Each number is 200 + 20 x the weight over its row's rms, rounded and kept within 0 to 999. Layers, rows and columns count from 0. The size before them is the row's rms in percent of the matrix's.

# o: layer 3 attention output (transposed), 384x384, rms 0.159, rows 191-226, columns 192-287
# v: layer 3 attention value, 384x384, rms 0.106, rows 192-227, columns 192-287
o191,105,245,188,205,168,216,196,215,205,208,160,230,184,223,187,200,210,199,215,169,197,226,198,205,217,181,145,198,180,191,216,200,207,188,157,198,170,193,204,185,156,208,211,187,210,225,204,196,202,215,168,208,206,197,197,222,222,208,205,224,209,187,231,194,184,211,218,214,171,197,229,189,191,193,211,213,242,201,192,218,230,178,194,166,214,180,168,170,238,198,185,160,239,188,218,195,197
v192,101,222,223,208,211,169,235,217,151,217,159,205,224,202,197,195,213,154,166,184,215,219,181,229,180,206,254,213,220,223,197,197,201,227,201,228,233,200,190,219,211,229,225,240,219,227,204,180,207,170,194,204,196,173,191,211,210,205,201,198,183,194,207,187,236,199,209,206,168,192,177,216,221,194,224,209,228,189,211,223,207,186,178,214,235,210,227,214,207,180,193,174,188,203,164,193,168
o192,099,208,197,204,195,193,189,173,183,183,161,200,218,186,215,236,173,162,185,211,218,224,167,191,169,182,249,204,189,204,194,201,160,205,212,221,227,184,210,177,199,192,157,235,237,207,232,171,225,206,203,238,190,175,181,201,182,187,148,218,205,224,200,190,183,188,187,218,225,194,193,212,213,170,189,171,239,196,186,203,214,235,195,154,181,189,200,196,198,237,194,226,206,191,165,167,179
v193,100,155,188,217,184,216,205,230,195,225,157,228,177,213,230,247,201,162,209,186,207,196,221,224,230,194,219,219,199,217,195,193,212,193,208,204,204,220,203,225,204,199,200,229,209,186,207,213,178,201,220,211,211,212,209,217,166,199,203,175,217,160,180,192,194,207,192,175,190,180,202,174,176,192,235,228,180,201,200,194,219,194,195,193,213,233,209,220,215,173,193,193,213,218,154,186,204
o193,098,205,163,193,197,194,201,216,224,214,187,209,173,227,194,224,203,192,209,215,157,193,206,224,184,199,243,207,216,179,169,218,223,183,218,233,218,221,182,199,181,183,209,197,225,182,218,206,198,202,198,230,210,216,207,204,246,195,225,186,226,222,216,202,168,223,161,167,173,238,194,216,204,215,192,185,184,200,191,167,201,193,210,202,192,199,192,200,231,198,165,232,203,184,184,177,175
v194,104,205,222,188,165,189,198,225,188,207,210,209,179,174,194,175,178,210,201,208,188,196,220,194,207,179,208,190,241,202,215,207,207,184,214,202,236,205,184,224,201,212,205,203,185,192,179,199,235,257,188,176,207,215,226,192,208,224,207,211,186,183,174,191,191,199,208,196,226,248,203,213,199,199,220,189,222,185,202,191,191,202,196,211,167,218,166,171,198,218,207,213,199,195,213,167,195
o194,103,173,253,212,180,188,218,211,204,195,213,213,186,214,205,210,188,204,195,186,194,248,182,193,201,174,229,180,204,188,230,177,193,227,230,180,193,220,145,188,173,217,181,210,180,198,197,207,239,203,212,209,216,200,188,212,203,210,243,184,186,201,184,200,218,187,211,169,186,224,212,224,220,195,192,180,218,183,229,228,203,175,185,244,187,164,199,189,200,230,203,181,170,226,217,190,187
v195,100,195,211,200,234,210,193,172,208,217,178,195,200,221,253,160,210,218,213,193,221,159,176,222,214,227,175,200,217,210,175,194,154,207,157,211,219,185,203,200,216,185,203,204,198,186,220,197,193,167,206,209,194,199,224,162,206,218,195,225,214,200,211,154,206,173,196,215,174,203,165,178,198,193,200,232,168,200,219,146,165,196,204,208,195,189,217,218,240,213,224,196,171,183,231,191,215
o195,100,179,187,205,199,209,208,173,222,198,210,184,202,191,188,219,195,185,206,186,198,204,211,187,207,189,201,184,216,179,212,176,204,163,199,206,203,168,202,196,204,201,199,200,195,214,178,207,195,205,242,168,200,181,221,173,220,218,237,191,216,211,223,180,212,225,215,220,199,214,191,175,166,188,200,246,202,210,205,188,198,219,173,221,187,157,203,199,199,201,218,170,150,205,244,160,152
v196,100,223,222,248,203,194,199,194,153,203,241,176,189,197,166,225,183,221,232,207,189,171,190,196,211,177,197,220,206,230,184,200,171,197,222,211,214,185,259,184,227,187,223,186,223,193,237,189,198,203,215,204,210,219,177,178,195,192,208,193,179,209,232,197,230,191,199,185,197,218,211,181,234,214,205,196,189,182,188,214,268,189,191,158,190,194,189,173,200,173,214,169,223,178,228,186,183
o196,101,191,231,175,193,209,209,181,189,228,187,173,196,205,199,182,171,195,218,159,204,180,215,217,190,195,227,194,210,168,181,201,182,220,227,187,214,200,207,164,211,226,211,196,215,162,202,161,219,185,143,183,195,182,205,203,191,185,199,184,225,198,197,177,226,180,205,228,207,187,218,174,209,188,233,165,169,202,226,197,224,164,214,212,209,196,190,229,199,198,203,208,199,187,186,192,186
v197,101,245,226,209,173,192,188,210,192,217,174,190,196,219,188,214,224,195,201,179,189,254,179,229,176,197,193,182,179,178,212,197,207,170,241,198,195,201,172,222,216,182,191,198,245,214,212,191,201,202,208,185,242,198,186,201,194,213,172,201,190,223,163,166,206,195,239,201,243,206,186,204,198,188,181,199,225,209,202,213,205,203,212,214,187,185,227,183,224,196,166,209,223,256,177,197,223
o197,100,212,194,202,212,213,195,213,192,203,176,197,198,206,193,200,185,224,195,222,206,245,170,232,186,200,156,197,249,189,176,214,192,185,214,221,218,155,193,222,207,220,167,209,178,224,230,181,212,224,197,200,195,155,158,206,166,198,189,201,222,243,208,215,202,250,209,205,205,207,228,176,212,164,196,184,196,211,224,191,163,187,208,199,227,183,207,192,187,188,217,178,232,194,180,194,195
v198,110,187,231,162,213,217,220,222,207,205,185,200,188,196,214,173,200,184,193,180,186,198,192,187,202,200,175,227,203,198,196,185,228,234,236,177,170,212,163,190,228,198,190,170,208,198,219,206,205,216,223,231,182,219,243,238,227,235,178,177,216,170,182,210,199,135,184,202,228,185,194,208,179,200,199,217,184,193,187,230,179,204,212,216,221,247,227,210,209,196,216,192,230,234,193,213,199
o198,109,220,211,205,202,202,167,196,235,219,223,193,216,204,190,215,182,213,199,205,208,205,183,226,249,202,223,202,217,187,196,188,203,213,185,191,202,205,182,183,209,185,216,209,178,215,206,237,223,242,210,192,201,164,199,195,201,193,214,201,204,187,179,246,165,178,171,223,189,195,185,229,232,218,215,208,208,177,199,191,181,214,174,209,165,196,189,217,179,196,203,168,189,193,217,196,169
v199,108,224,209,190,205,197,205,222,185,222,190,194,198,197,197,187,186,264,173,186,255,215,229,226,205,187,218,182,206,194,166,215,222,246,174,206,232,188,224,185,203,197,222,234,223,200,226,182,236,204,191,217,177,202,163,174,190,223,206,211,176,225,210,182,195,213,222,228,209,169,225,161,180,204,188,177,217,198,170,193,186,180,197,176,176,169,232,197,204,169,227,217,190,186,174,249,209
o199,111,197,215,160,211,171,193,208,220,202,193,169,215,203,171,218,191,180,201,206,241,190,205,225,212,198,203,196,169,172,236,204,202,194,197,202,189,177,184,208,227,184,202,190,210,189,194,200,152,201,206,219,221,214,174,194,228,176,201,190,243,185,193,176,204,174,193,247,193,211,188,190,196,201,182,230,188,165,219,213,186,176,227,188,213,168,179,213,207,213,165,220,179,168,185,200,168
v200,104,249,214,245,198,197,226,182,208,261,174,211,218,225,237,224,189,199,250,169,189,187,181,179,193,212,213,199,195,201,206,193,183,202,204,174,213,210,207,190,215,182,188,189,209,208,172,179,193,218,191,209,158,183,214,183,194,185,159,232,190,195,190,183,176,201,189,221,188,198,200,187,188,196,202,194,203,203,224,182,230,201,178,196,197,224,205,216,194,176,195,191,207,223,170,185,187
o200,101,223,214,219,178,184,223,196,201,228,186,191,211,171,167,163,178,201,212,208,189,194,133,204,173,193,215,167,226,209,192,218,198,216,189,210,205,214,174,186,216,242,153,203,168,209,184,200,195,183,203,185,187,190,223,179,206,206,242,214,208,175,230,192,152,207,198,172,208,197,203,222,174,204,192,192,197,212,189,231,162,241,192,228,178,185,203,204,200,207,179,196,181,208,201,202,196
v201,112,191,214,221,182,205,212,197,202,199,204,202,190,228,210,189,212,189,173,216,239,223,173,193,237,198,198,166,198,189,188,182,186,199,219,218,213,200,172,236,182,207,236,206,205,212,211,198,202,206,177,218,208,175,220,220,242,204,174,192,209,246,212,207,233,200,214,208,210,180,180,190,230,169,187,200,202,170,190,201,189,191,231,207,205,197,189,163,210,222,198,205,200,173,203,181,196
o201,107,184,208,191,198,180,214,211,185,215,174,199,211,226,182,204,247,191,205,201,204,179,222,199,229,176,154,210,204,202,202,170,176,173,182,215,203,211,189,206,203,208,192,220,168,204,189,224,225,185,214,214,177,214,180,205,171,183,175,194,237,209,235,204,161,183,233,208,232,215,207,226,213,193,184,213,188,214,195,206,241,155,229,235,241,190,201,197,190,210,189,181,210,206,238,187,220
v202,104,165,188,187,196,208,178,202,183,211,180,212,233,188,222,226,221,192,206,210,223,179,198,202,170,197,184,181,185,176,193,225,153,186,196,187,172,208,174,205,181,207,196,193,183,193,176,202,196,167,236,200,234,203,247,182,179,204,170,184,170,181,174,202,214,190,160,222,213,186,188,204,206,193,245,191,195,250,183,210,211,208,254,216,205,207,195,184,201,202,217,239,197,192,177,173,243
o202,104,187,148,207,170,143,229,206,221,191,195,221,213,189,187,213,208,193,223,218,220,177,234,179,192,189,225,182,213,195,166,199,204,203,207,141,200,201,184,226,167,202,200,224,188,196,194,159,221,219,231,219,223,222,196,221,196,207,191,222,181,226,239,199,215,217,176,178,174,196,243,183,174,187,218,195,210,212,204,226,203,191,153,188,181,216,182,235,180,183,196,217,173,207,201,199,222
v203,104,168,230,206,166,204,224,190,209,152,192,175,181,187,193,214,192,173,197,179,216,224,172,210,214,192,219,196,188,171,168,196,188,204,226,154,200,192,217,198,197,197,166,198,178,194,205,196,194,216,236,208,206,206,202,207,200,168,191,160,225,200,202,182,223,195,210,209,194,222,177,202,234,226,159,180,209,191,209,205,227,192,243,229,191,208,209,178,198,202,198,197,220,205,195,192,213
o203,102,201,176,180,184,210,180,213,246,192,182,174,212,235,183,203,169,167,216,225,200,203,189,211,190,184,207,191,212,214,214,222,185,235,182,197,215,202,175,220,180,163,206,194,171,168,235,165,189,199,220,218,207,177,183,211,153,212,193,210,196,251,175,197,171,195,216,245,186,186,194,221,189,183,233,179,175,214,196,188,216,205,231,193,217,207,173,176,181,181,221,168,198,204,214,213,223
v204,103,233,200,229,222,181,227,194,193,194,221,227,176,194,214,218,224,224,195,190,248,190,173,215,201,210,189,202,188,211,213,190,217,176,201,239,205,177,202,226,206,175,231,250,212,204,166,229,178,194,206,218,161,232,179,212,215,201,185,186,212,209,206,207,230,165,211,212,186,203,197,201,192,191,222,139,177,220,217,170,190,181,164,227,183,216,201,189,196,217,243,199,235,205,207,198,207
o204,101,197,231,173,186,197,226,155,157,194,195,220,188,233,173,185,221,178,183,170,214,178,186,216,178,207,227,193,242,200,193,201,193,210,220,209,181,190,209,217,226,203,213,199,197,216,175,202,263,194,190,233,194,193,221,196,221,214,194,198,224,195,234,191,216,224,228,203,215,222,212,193,187,210,222,193,209,253,178,214,214,196,162,206,215,182,208,226,234,204,199,181,228,201,228,189,187
v205,102,180,205,185,192,200,191,201,180,197,177,210,194,211,172,174,192,220,185,219,175,217,194,183,187,228,166,190,205,193,241,192,219,206,199,188,181,225,177,241,166,185,213,174,201,237,250,188,186,221,204,193,223,190,185,170,214,226,208,180,176,164,202,212,183,151,179,196,205,191,197,201,203,231,201,207,172,204,215,235,179,198,194,190,185,227,207,240,199,201,210,179,230,208,196,183,194
o205,100,182,189,207,194,209,201,178,214,228,196,207,218,171,201,202,238,215,209,218,211,206,199,197,197,203,201,177,194,192,207,180,178,207,211,167,244,208,183,211,210,181,190,225,212,191,205,170,190,238,212,188,215,198,190,207,232,185,208,155,201,216,209,196,196,210,223,201,171,230,190,186,203,214,179,195,174,197,221,232,196,230,203,162,217,200,171,214,194,183,218,203,238,202,154,162,194
v206,104,238,231,233,179,204,216,225,184,183,200,229,201,179,187,181,207,209,196,226,221,190,203,191,196,192,175,214,195,197,199,184,189,171,194,203,215,178,187,204,221,176,179,175,221,191,216,232,171,204,206,201,213,217,227,205,225,210,199,196,197,210,197,210,185,193,219,150,210,220,227,194,238,217,211,174,214,213,232,173,194,196,236,225,231,199,191,190,178,209,173,158,202,197,197,182,195
o206,102,195,206,182,177,222,199,186,211,217,210,189,241,170,180,199,245,205,202,200,178,243,233,173,180,217,214,211,222,211,205,217,225,213,179,202,181,183,211,185,214,180,199,172,208,194,202,220,165,192,178,189,200,207,194,232,211,219,151,191,226,173,205,169,190,230,232,202,182,196,233,189,215,197,167,212,193,195,222,169,241,203,202,199,170,206,206,199,193,219,160,149,229,196,216,219,250
v207,105,202,213,187,212,215,204,202,219,186,244,225,196,169,232,200,208,199,181,200,217,181,150,210,194,238,218,234,243,222,212,187,188,225,206,200,209,231,185,188,200,199,196,178,177,180,210,196,208,161,198,197,204,214,201,170,164,199,188,194,203,179,240,201,205,190,158,178,202,199,184,206,201,213,196,253,188,200,214,181,223,208,179,203,197,230,207,191,211,204,231,234,174,211,193,199,206
o207,106,195,179,195,234,163,215,216,218,160,222,193,214,231,191,185,182,216,206,233,167,226,187,174,173,195,218,196,157,202,183,222,217,195,199,207,177,189,161,197,194,186,189,203,216,180,226,231,183,187,220,219,211,174,221,179,198,211,210,216,229,190,178,203,216,182,225,213,171,240,183,215,229,183,224,248,222,195,190,225,164,201,196,228,160,223,196,173,193,203,199,216,173,211,198,181,177
v208,107,173,209,179,190,199,223,161,192,192,194,234,191,244,203,208,171,242,213,186,194,203,191,198,191,206,196,169,194,189,205,226,173,200,202,186,222,173,204,205,221,204,222,184,165,224,170,224,187,172,163,254,199,219,208,198,190,211,202,190,238,221,198,185,242,148,170,206,229,205,204,168,217,193,186,196,193,197,197,230,198,225,239,222,197,214,198,221,160,217,194,222,184,183,204,205,185
o208,106,173,220,186,214,225,192,185,241,193,191,222,212,198,188,156,196,184,227,190,211,220,184,191,167,179,182,206,173,194,170,260,182,193,201,214,216,211,183,204,223,213,183,204,223,201,238,220,201,193,212,204,232,216,196,197,177,186,214,182,210,181,210,197,185,174,196,196,226,176,202,194,234,202,246,195,233,169,180,202,154,206,168,201,199,198,186,194,206,195,241,171,196,223,224,217,220
v209,101,173,172,193,182,196,186,230,227,177,234,172,204,194,152,174,203,180,194,186,191,167,170,205,234,239,209,224,206,187,242,217,198,221,205,197,220,205,220,204,194,226,189,196,160,193,208,225,195,203,207,194,210,223,224,220,217,212,199,164,157,226,215,199,184,199,218,196,207,205,184,192,196,174,190,213,190,238,230,161,198,212,216,203,211,210,171,229,239,236,188,181,211,190,184,201,225
o209,099,207,205,178,229,187,206,205,239,186,219,156,184,211,215,254,195,194,198,179,190,231,178,215,209,182,196,232,227,236,239,184,191,205,203,191,201,198,195,204,206,154,216,188,196,222,201,230,199,214,220,201,213,199,208,207,184,191,206,194,153,188,196,172,183,183,226,199,194,197,198,184,253,201,186,203,177,189,176,178,184,225,218,192,218,188,248,199,210,196,204,185,176,195,199,209,220
v210,105,219,194,174,173,192,191,206,226,215,169,199,218,223,202,185,198,190,212,185,221,174,187,172,181,231,214,161,201,200,209,215,236,212,225,186,181,228,238,236,198,174,215,239,181,169,207,225,186,162,188,177,214,217,188,193,151,253,198,208,212,187,190,174,182,231,178,210,175,226,214,180,161,218,178,205,216,217,192,182,200,198,203,185,188,190,180,195,193,224,194,225,240,181,192,233,184
o210,099,197,168,197,223,194,197,226,207,168,187,165,195,212,199,188,220,192,208,159,190,189,211,177,170,231,202,235,212,213,205,164,232,195,235,195,209,201,267,214,174,228,208,216,186,176,198,246,190,226,217,223,215,199,196,186,190,246,209,213,206,217,203,196,207,191,163,172,165,211,218,218,167,215,212,200,202,205,208,185,209,209,182,211,208,184,215,187,213,193,187,191,189,210,177,182,203
v211,111,189,169,207,209,226,171,211,195,170,215,188,187,236,184,202,209,193,186,139,217,221,149,196,203,172,243,180,202,198,195,197,231,172,211,184,194,172,191,199,211,252,168,205,180,212,223,173,211,207,222,201,181,165,183,225,210,182,196,217,155,179,197,173,207,206,200,199,220,164,198,172,173,214,170,191,180,237,190,217,208,201,147,161,228,177,207,163,212,197,201,192,211,176,192,194,216
o211,106,198,158,186,224,214,212,217,184,196,183,153,199,198,162,183,208,197,221,177,167,231,214,190,217,152,169,206,212,203,208,184,205,186,194,210,180,207,165,198,194,208,207,182,193,218,222,178,217,239,153,221,189,204,211,212,194,192,187,196,189,216,172,174,233,205,242,213,238,208,217,175,193,199,183,167,195,190,188,227,230,180,177,193,222,191,231,216,193,194,177,229,185,218,196,209,213
v212,102,198,215,198,213,180,184,214,177,207,190,169,211,210,215,211,194,173,171,202,188,225,198,227,220,186,181,231,221,192,201,211,191,207,198,199,185,219,217,217,223,225,215,175,160,201,224,209,222,193,197,219,189,159,210,235,168,206,202,241,229,192,194,168,206,164,191,166,187,193,227,213,203,209,210,208,190,197,223,197,207,203,192,197,210,198,156,205,220,200,189,210,207,214,154,150,182
o212,099,210,241,181,206,216,224,206,195,188,189,211,212,219,238,212,163,194,204,219,217,193,186,212,206,213,239,247,204,202,199,203,233,176,160,194,181,196,177,196,222,234,203,199,212,203,210,164,225,165,189,217,204,205,212,205,180,161,172,221,202,210,200,181,172,216,192,216,225,222,210,161,177,204,204,169,223,191,186,188,165,174,221,200,181,176,173,199,192,195,221,178,214,163,188,179,183
v213,106,203,203,208,183,194,191,225,206,182,183,176,210,141,221,189,166,202,211,192,221,204,180,157,193,203,178,188,178,183,203,210,161,177,221,212,205,202,204,216,210,169,198,214,241,203,179,209,207,202,195,192,223,178,214,197,197,208,223,220,201,222,159,239,179,174,227,186,187,232,197,217,191,199,200,188,191,186,181,198,202,191,202,191,180,199,171,175,185,191,225,209,226,197,175,184,177
o213,101,211,205,220,158,200,240,200,207,179,188,172,208,187,200,182,215,249,198,138,228,202,189,203,203,184,177,201,214,218,219,202,183,193,166,181,235,201,209,217,207,209,202,247,185,204,200,212,222,194,163,208,213,191,198,178,191,201,212,181,193,191,208,189,223,217,168,198,207,198,187,215,210,214,194,193,197,198,228,216,183,213,196,171,190,207,181,194,215,188,207,207,189,214,187,219,231
v214,099,189,200,181,212,165,254,222,212,156,214,175,162,192,179,206,235,212,191,198,166,218,176,197,221,204,227,209,217,196,214,153,209,227,203,198,185,191,232,210,186,203,199,203,177,201,153,210,196,197,150,213,221,210,196,189,262,224,216,182,212,187,205,183,208,178,166,175,182,198,176,231,214,209,171,203,198,194,204,177,212,174,187,214,180,226,233,183,196,201,200,205,178,175,174,177,215
o214,101,189,173,196,224,208,181,164,188,143,217,171,198,199,220,184,176,196,158,223,201,227,189,196,206,227,189,197,212,166,177,187,192,210,172,214,185,207,204,213,235,191,202,217,188,239,129,201,194,153,220,208,183,206,204,206,225,190,209,180,204,184,191,213,209,190,214,198,176,212,220,214,204,198,225,166,210,222,197,185,253,180,224,221,207,230,205,222,228,186,209,179,218,185,174,201,216
v215,104,206,195,160,211,221,222,213,202,204,196,208,220,194,217,179,206,201,178,169,218,164,187,191,204,181,193,237,236,216,205,195,230,220,205,193,192,209,198,186,227,222,198,215,231,199,175,200,218,168,199,208,180,217,177,169,199,196,198,196,215,217,175,203,198,213,209,201,226,195,185,191,197,192,190,226,170,206,218,205,227,243,214,187,179,202,220,165,239,197,223,180,187,218,170,217,236
o215,102,199,173,182,201,177,194,197,181,205,197,224,220,195,189,173,186,157,232,195,176,247,181,207,193,191,180,214,187,196,213,196,218,205,208,234,163,219,220,196,192,187,183,208,204,204,200,221,209,227,217,207,187,216,166,169,189,214,154,198,240,197,217,173,203,188,189,211,212,199,170,212,183,204,232,221,188,199,243,196,169,182,191,152,175,183,189,231,189,143,171,217,186,191,181,177,163
v216,106,182,221,176,235,211,217,213,202,176,221,179,207,181,202,220,211,179,221,222,191,194,211,205,195,191,217,189,172,183,191,228,217,161,210,196,185,189,234,216,191,217,196,205,199,214,228,187,179,182,228,193,156,211,189,195,192,208,212,197,195,220,201,237,216,217,184,215,167,253,206,205,243,221,203,248,201,224,225,185,202,209,148,211,225,185,219,204,206,206,214,218,177,144,225,202,170
o216,104,181,193,195,194,196,217,204,211,188,221,181,219,150,188,211,217,188,211,214,206,209,222,179,184,208,215,194,229,195,220,205,178,209,208,207,170,193,204,175,153,159,219,223,201,169,204,196,222,194,198,199,214,203,185,240,195,232,217,225,201,205,234,198,226,211,172,193,207,204,232,179,222,216,243,206,178,198,187,149,210,187,174,187,180,204,191,203,167,207,181,164,223,195,195,199,169
v217,103,223,226,213,203,209,174,217,210,208,213,178,177,196,196,180,185,169,239,204,218,210,144,199,216,193,180,191,196,204,184,183,207,212,228,196,167,191,233,218,200,197,156,176,181,176,212,192,194,193,192,225,167,152,218,194,177,217,151,199,237,237,189,207,174,212,210,189,183,218,194,203,221,187,191,169,197,201,186,186,183,208,191,172,172,200,214,171,220,224,176,198,184,189,195,230,217
o217,100,160,248,195,169,211,200,202,197,183,187,212,215,217,215,189,204,201,207,230,231,191,184,180,212,209,184,205,232,224,239,195,191,128,171,212,204,173,188,169,187,198,143,199,191,199,229,189,171,167,215,189,184,178,195,167,213,190,174,215,237,177,188,182,162,217,176,167,175,220,196,171,205,194,204,144,211,171,181,203,224,201,186,207,187,172,182,194,168,211,212,170,206,174,235,219,198
v218,100,211,213,172,173,187,190,159,234,155,209,194,221,217,205,179,208,219,186,221,169,164,214,191,192,207,220,219,202,201,205,203,187,181,178,178,191,202,218,227,219,225,193,192,197,191,217,185,207,193,179,193,233,231,192,220,218,227,178,200,198,211,223,188,200,169,242,155,187,147,187,210,176,199,214,191,202,211,193,173,183,186,207,216,178,183,233,222,175,223,206,222,179,199,179,182,211
o218,098,191,213,193,187,189,193,178,199,184,213,209,187,195,184,193,164,188,196,201,177,188,183,203,199,225,201,246,186,154,207,182,174,230,174,182,187,229,245,241,177,166,180,230,202,232,217,222,229,221,199,224,208,207,208,190,218,213,160,195,233,166,210,194,220,180,235,221,231,207,206,157,200,229,174,215,201,215,192,188,197,216,204,195,173,167,213,185,226,158,214,185,193,196,220,195,207
v219,107,201,223,185,219,177,181,204,179,215,241,213,186,186,167,207,204,183,190,171,209,221,209,214,241,228,202,235,172,243,195,202,195,182,170,221,194,189,213,195,227,220,189,186,196,219,188,186,237,205,201,242,198,243,178,218,189,203,194,172,233,223,203,214,207,163,202,202,205,227,220,215,182,199,207,211,212,194,213,204,221,217,236,206,209,231,177,203,221,203,220,212,225,178,177,199,193
o219,106,183,199,188,221,187,210,192,179,190,197,234,170,173,186,203,200,200,200,173,231,170,168,183,236,201,222,235,171,213,217,205,234,179,230,218,183,189,161,203,207,200,189,200,184,226,211,221,210,161,178,200,222,212,238,191,232,199,213,175,234,196,205,156,202,175,213,221,206,176,179,202,221,204,219,158,191,203,211,225,201,204,202,175,219,185,228,187,199,203,208,186,228,188,224,200,193
v220,105,205,193,230,194,187,205,187,223,175,232,212,210,223,183,188,215,211,176,188,224,190,224,164,168,166,216,206,227,173,219,221,182,178,182,191,233,195,181,220,209,212,184,218,175,182,208,220,185,188,215,191,205,211,234,216,176,210,210,186,196,208,210,229,200,205,211,207,202,204,233,219,213,163,182,166,199,193,220,235,224,207,201,221,199,225,211,220,193,220,203,221,177,201,216,221,210
o220,106,206,202,210,194,218,171,191,170,208,216,226,193,227,142,178,214,172,202,180,162,225,195,169,187,201,194,204,200,227,231,211,193,220,227,227,219,185,217,193,199,185,218,177,202,211,170,201,235,156,210,208,187,216,188,223,194,186,190,201,194,189,217,195,180,211,201,194,191,210,222,189,212,185,219,196,233,183,178,195,210,224,171,195,198,235,219,176,211,186,216,209,216,244,199,194,215
v221,103,198,197,180,202,189,216,178,190,222,205,210,189,213,205,225,194,206,214,192,186,187,209,184,198,203,191,170,214,178,178,191,188,206,203,177,172,195,205,204,206,199,237,211,183,201,217,226,220,221,204,151,175,198,171,179,212,183,214,202,245,185,190,198,156,204,216,200,176,210,187,195,182,215,209,220,221,251,165,173,190,221,187,168,191,225,210,211,196,208,222,188,181,198,246,203,235
o221,102,197,212,212,203,215,213,213,224,199,208,205,183,207,195,191,191,208,203,188,174,234,211,218,186,199,225,196,195,200,184,216,196,249,199,182,211,193,190,188,210,201,203,173,214,165,177,226,192,187,212,171,207,186,222,198,214,202,189,230,200,200,160,210,210,170,253,218,191,232,184,186,167,152,201,209,201,177,208,220,199,209,229,205,217,183,200,211,183,212,210,193,219,215,221,207,184
v222,098,213,205,176,193,207,212,200,204,206,208,207,200,214,188,188,171,193,193,191,214,201,200,220,212,186,239,224,203,190,201,191,212,185,171,192,213,215,225,196,212,190,209,193,227,172,194,190,190,211,187,215,192,198,209,176,225,243,203,187,178,129,202,194,207,210,222,197,199,140,170,191,242,257,201,180,225,212,182,242,204,186,173,208,178,188,220,201,177,212,219,188,206,230,206,201,196
o222,101,187,225,185,196,215,197,181,183,251,181,179,176,212,176,193,199,180,196,182,209,191,218,203,202,207,219,208,203,189,192,182,209,217,171,239,203,217,208,195,217,207,192,234,182,179,187,179,175,217,198,172,221,211,212,189,190,216,182,208,181,187,151,211,183,171,213,176,214,225,211,209,169,200,191,216,260,154,185,199,202,183,185,210,192,169,220,198,189,210,222,210,151,189,201,221,178
v223,099,216,170,185,221,181,198,183,183,223,209,174,223,192,198,207,233,193,231,185,210,204,204,221,180,239,208,163,181,205,215,187,186,190,220,181,190,205,210,222,200,218,184,195,229,210,206,225,211,184,175,190,171,183,200,171,184,215,190,189,186,194,162,191,214,174,229,189,217,213,213,184,219,227,187,188,193,232,230,227,241,193,190,248,210,214,213,194,182,204,197,188,190,193,187,176,192
o223,097,222,236,193,199,192,180,203,186,218,209,198,190,222,226,202,215,176,228,211,224,236,213,231,204,199,201,228,216,218,166,198,166,210,172,203,188,191,216,170,220,233,198,222,234,245,215,179,188,200,181,184,212,200,207,233,211,176,209,190,236,204,187,196,205,231,197,186,173,230,178,175,188,199,182,200,207,181,194,215,194,180,207,217,170,209,217,188,201,188,194,177,219,170,208,225,168
v224,109,205,219,171,242,203,211,197,209,194,189,166,172,144,205,224,175,187,192,185,238,198,190,217,167,240,211,231,236,213,228,207,194,184,200,204,205,215,189,220,198,208,203,185,192,222,209,229,180,192,190,233,200,212,226,229,212,216,226,235,193,171,200,171,213,218,220,203,202,186,174,179,211,200,173,225,179,223,188,197,162,194,197,175,234,202,190,192,187,187,191,198,180,229,188,191,180
o224,105,171,208,165,180,239,212,188,181,202,197,184,210,184,205,220,174,165,235,198,215,215,185,209,234,182,245,246,176,213,201,213,214,188,187,201,218,202,193,208,176,223,209,201,202,210,242,225,196,207,243,201,204,195,182,196,216,215,216,217,145,149,209,196,178,224,225,219,173,193,162,197,204,205,187,186,225,209,184,134,214,205,190,198,188,178,176,194,194,203,226,200,204,244,188,171,196
v225,109,206,201,175,197,158,222,214,189,189,206,190,230,176,203,172,196,198,194,173,206,211,176,231,203,192,213,186,201,199,190,211,223,219,182,192,209,204,205,197,232,194,172,210,218,222,164,177,235,209,202,165,199,164,207,216,217,153,203,195,214,213,185,230,202,227,213,199,182,192,179,184,209,196,167,168,194,196,172,232,197,197,202,215,175,205,218,215,201,220,201,190,184,171,199,226,232
o225,107,194,216,230,163,181,212,200,199,206,197,206,217,193,242,200,232,198,178,211,181,198,203,229,178,200,184,185,186,231,206,214,192,212,162,198,203,226,221,182,200,203,196,174,184,201,180,214,195,219,183,183,177,216,196,223,222,215,145,190,234,196,224,193,235,244,171,206,203,214,189,177,208,192,214,204,197,164,219,205,192,211,175,186,185,199,172,183,213,200,217,187,223,202,207,185,192
v226,105,205,220,234,184,198,187,148,183,175,201,204,198,173,206,205,217,198,206,229,196,207,213,202,199,191,217,198,216,203,157,192,209,157,228,199,180,174,245,187,189,170,203,220,193,213,190,204,208,235,215,194,183,214,185,195,181,176,193,214,197,190,180,189,210,171,181,216,222,190,170,199,154,202,235,195,215,206,182,216,176,208,196,195,185,205,176,205,236,219,189,209,177,190,187,193,170
o226,105,187,193,187,195,213,205,186,212,145,224,219,167,179,198,227,157,176,181,191,173,215,198,201,201,188,195,176,174,190,180,190,200,188,229,183,242,162,177,211,161,206,237,242,182,213,227,219,192,197,189,197,225,196,196,229,206,216,188,166,213,193,196,194,218,202,157,236,191,218,206,207,189,196,199,187,229,187,217,215,209,194,207,178,204,214,197,158,243,218,229,203,191,195,232,184,173
v227,103,191,198,204,150,227,195,196,224,185,234,225,169,194,197,193,195,211,192,209,163,198,214,185,202,200,178,171,195,165,212,186,195,170,216,222,218,209,239,232,177,221,186,197,208,193,212,194,194,215,180,244,200,180,226,201,197,180,202,211,172,235,200,240,188,210,184,183,208,206,183,194,193,184,203,196,217,191,204,200,214,219,168,224,225,187,195,206,237,222,229,203,211,208,199,185,221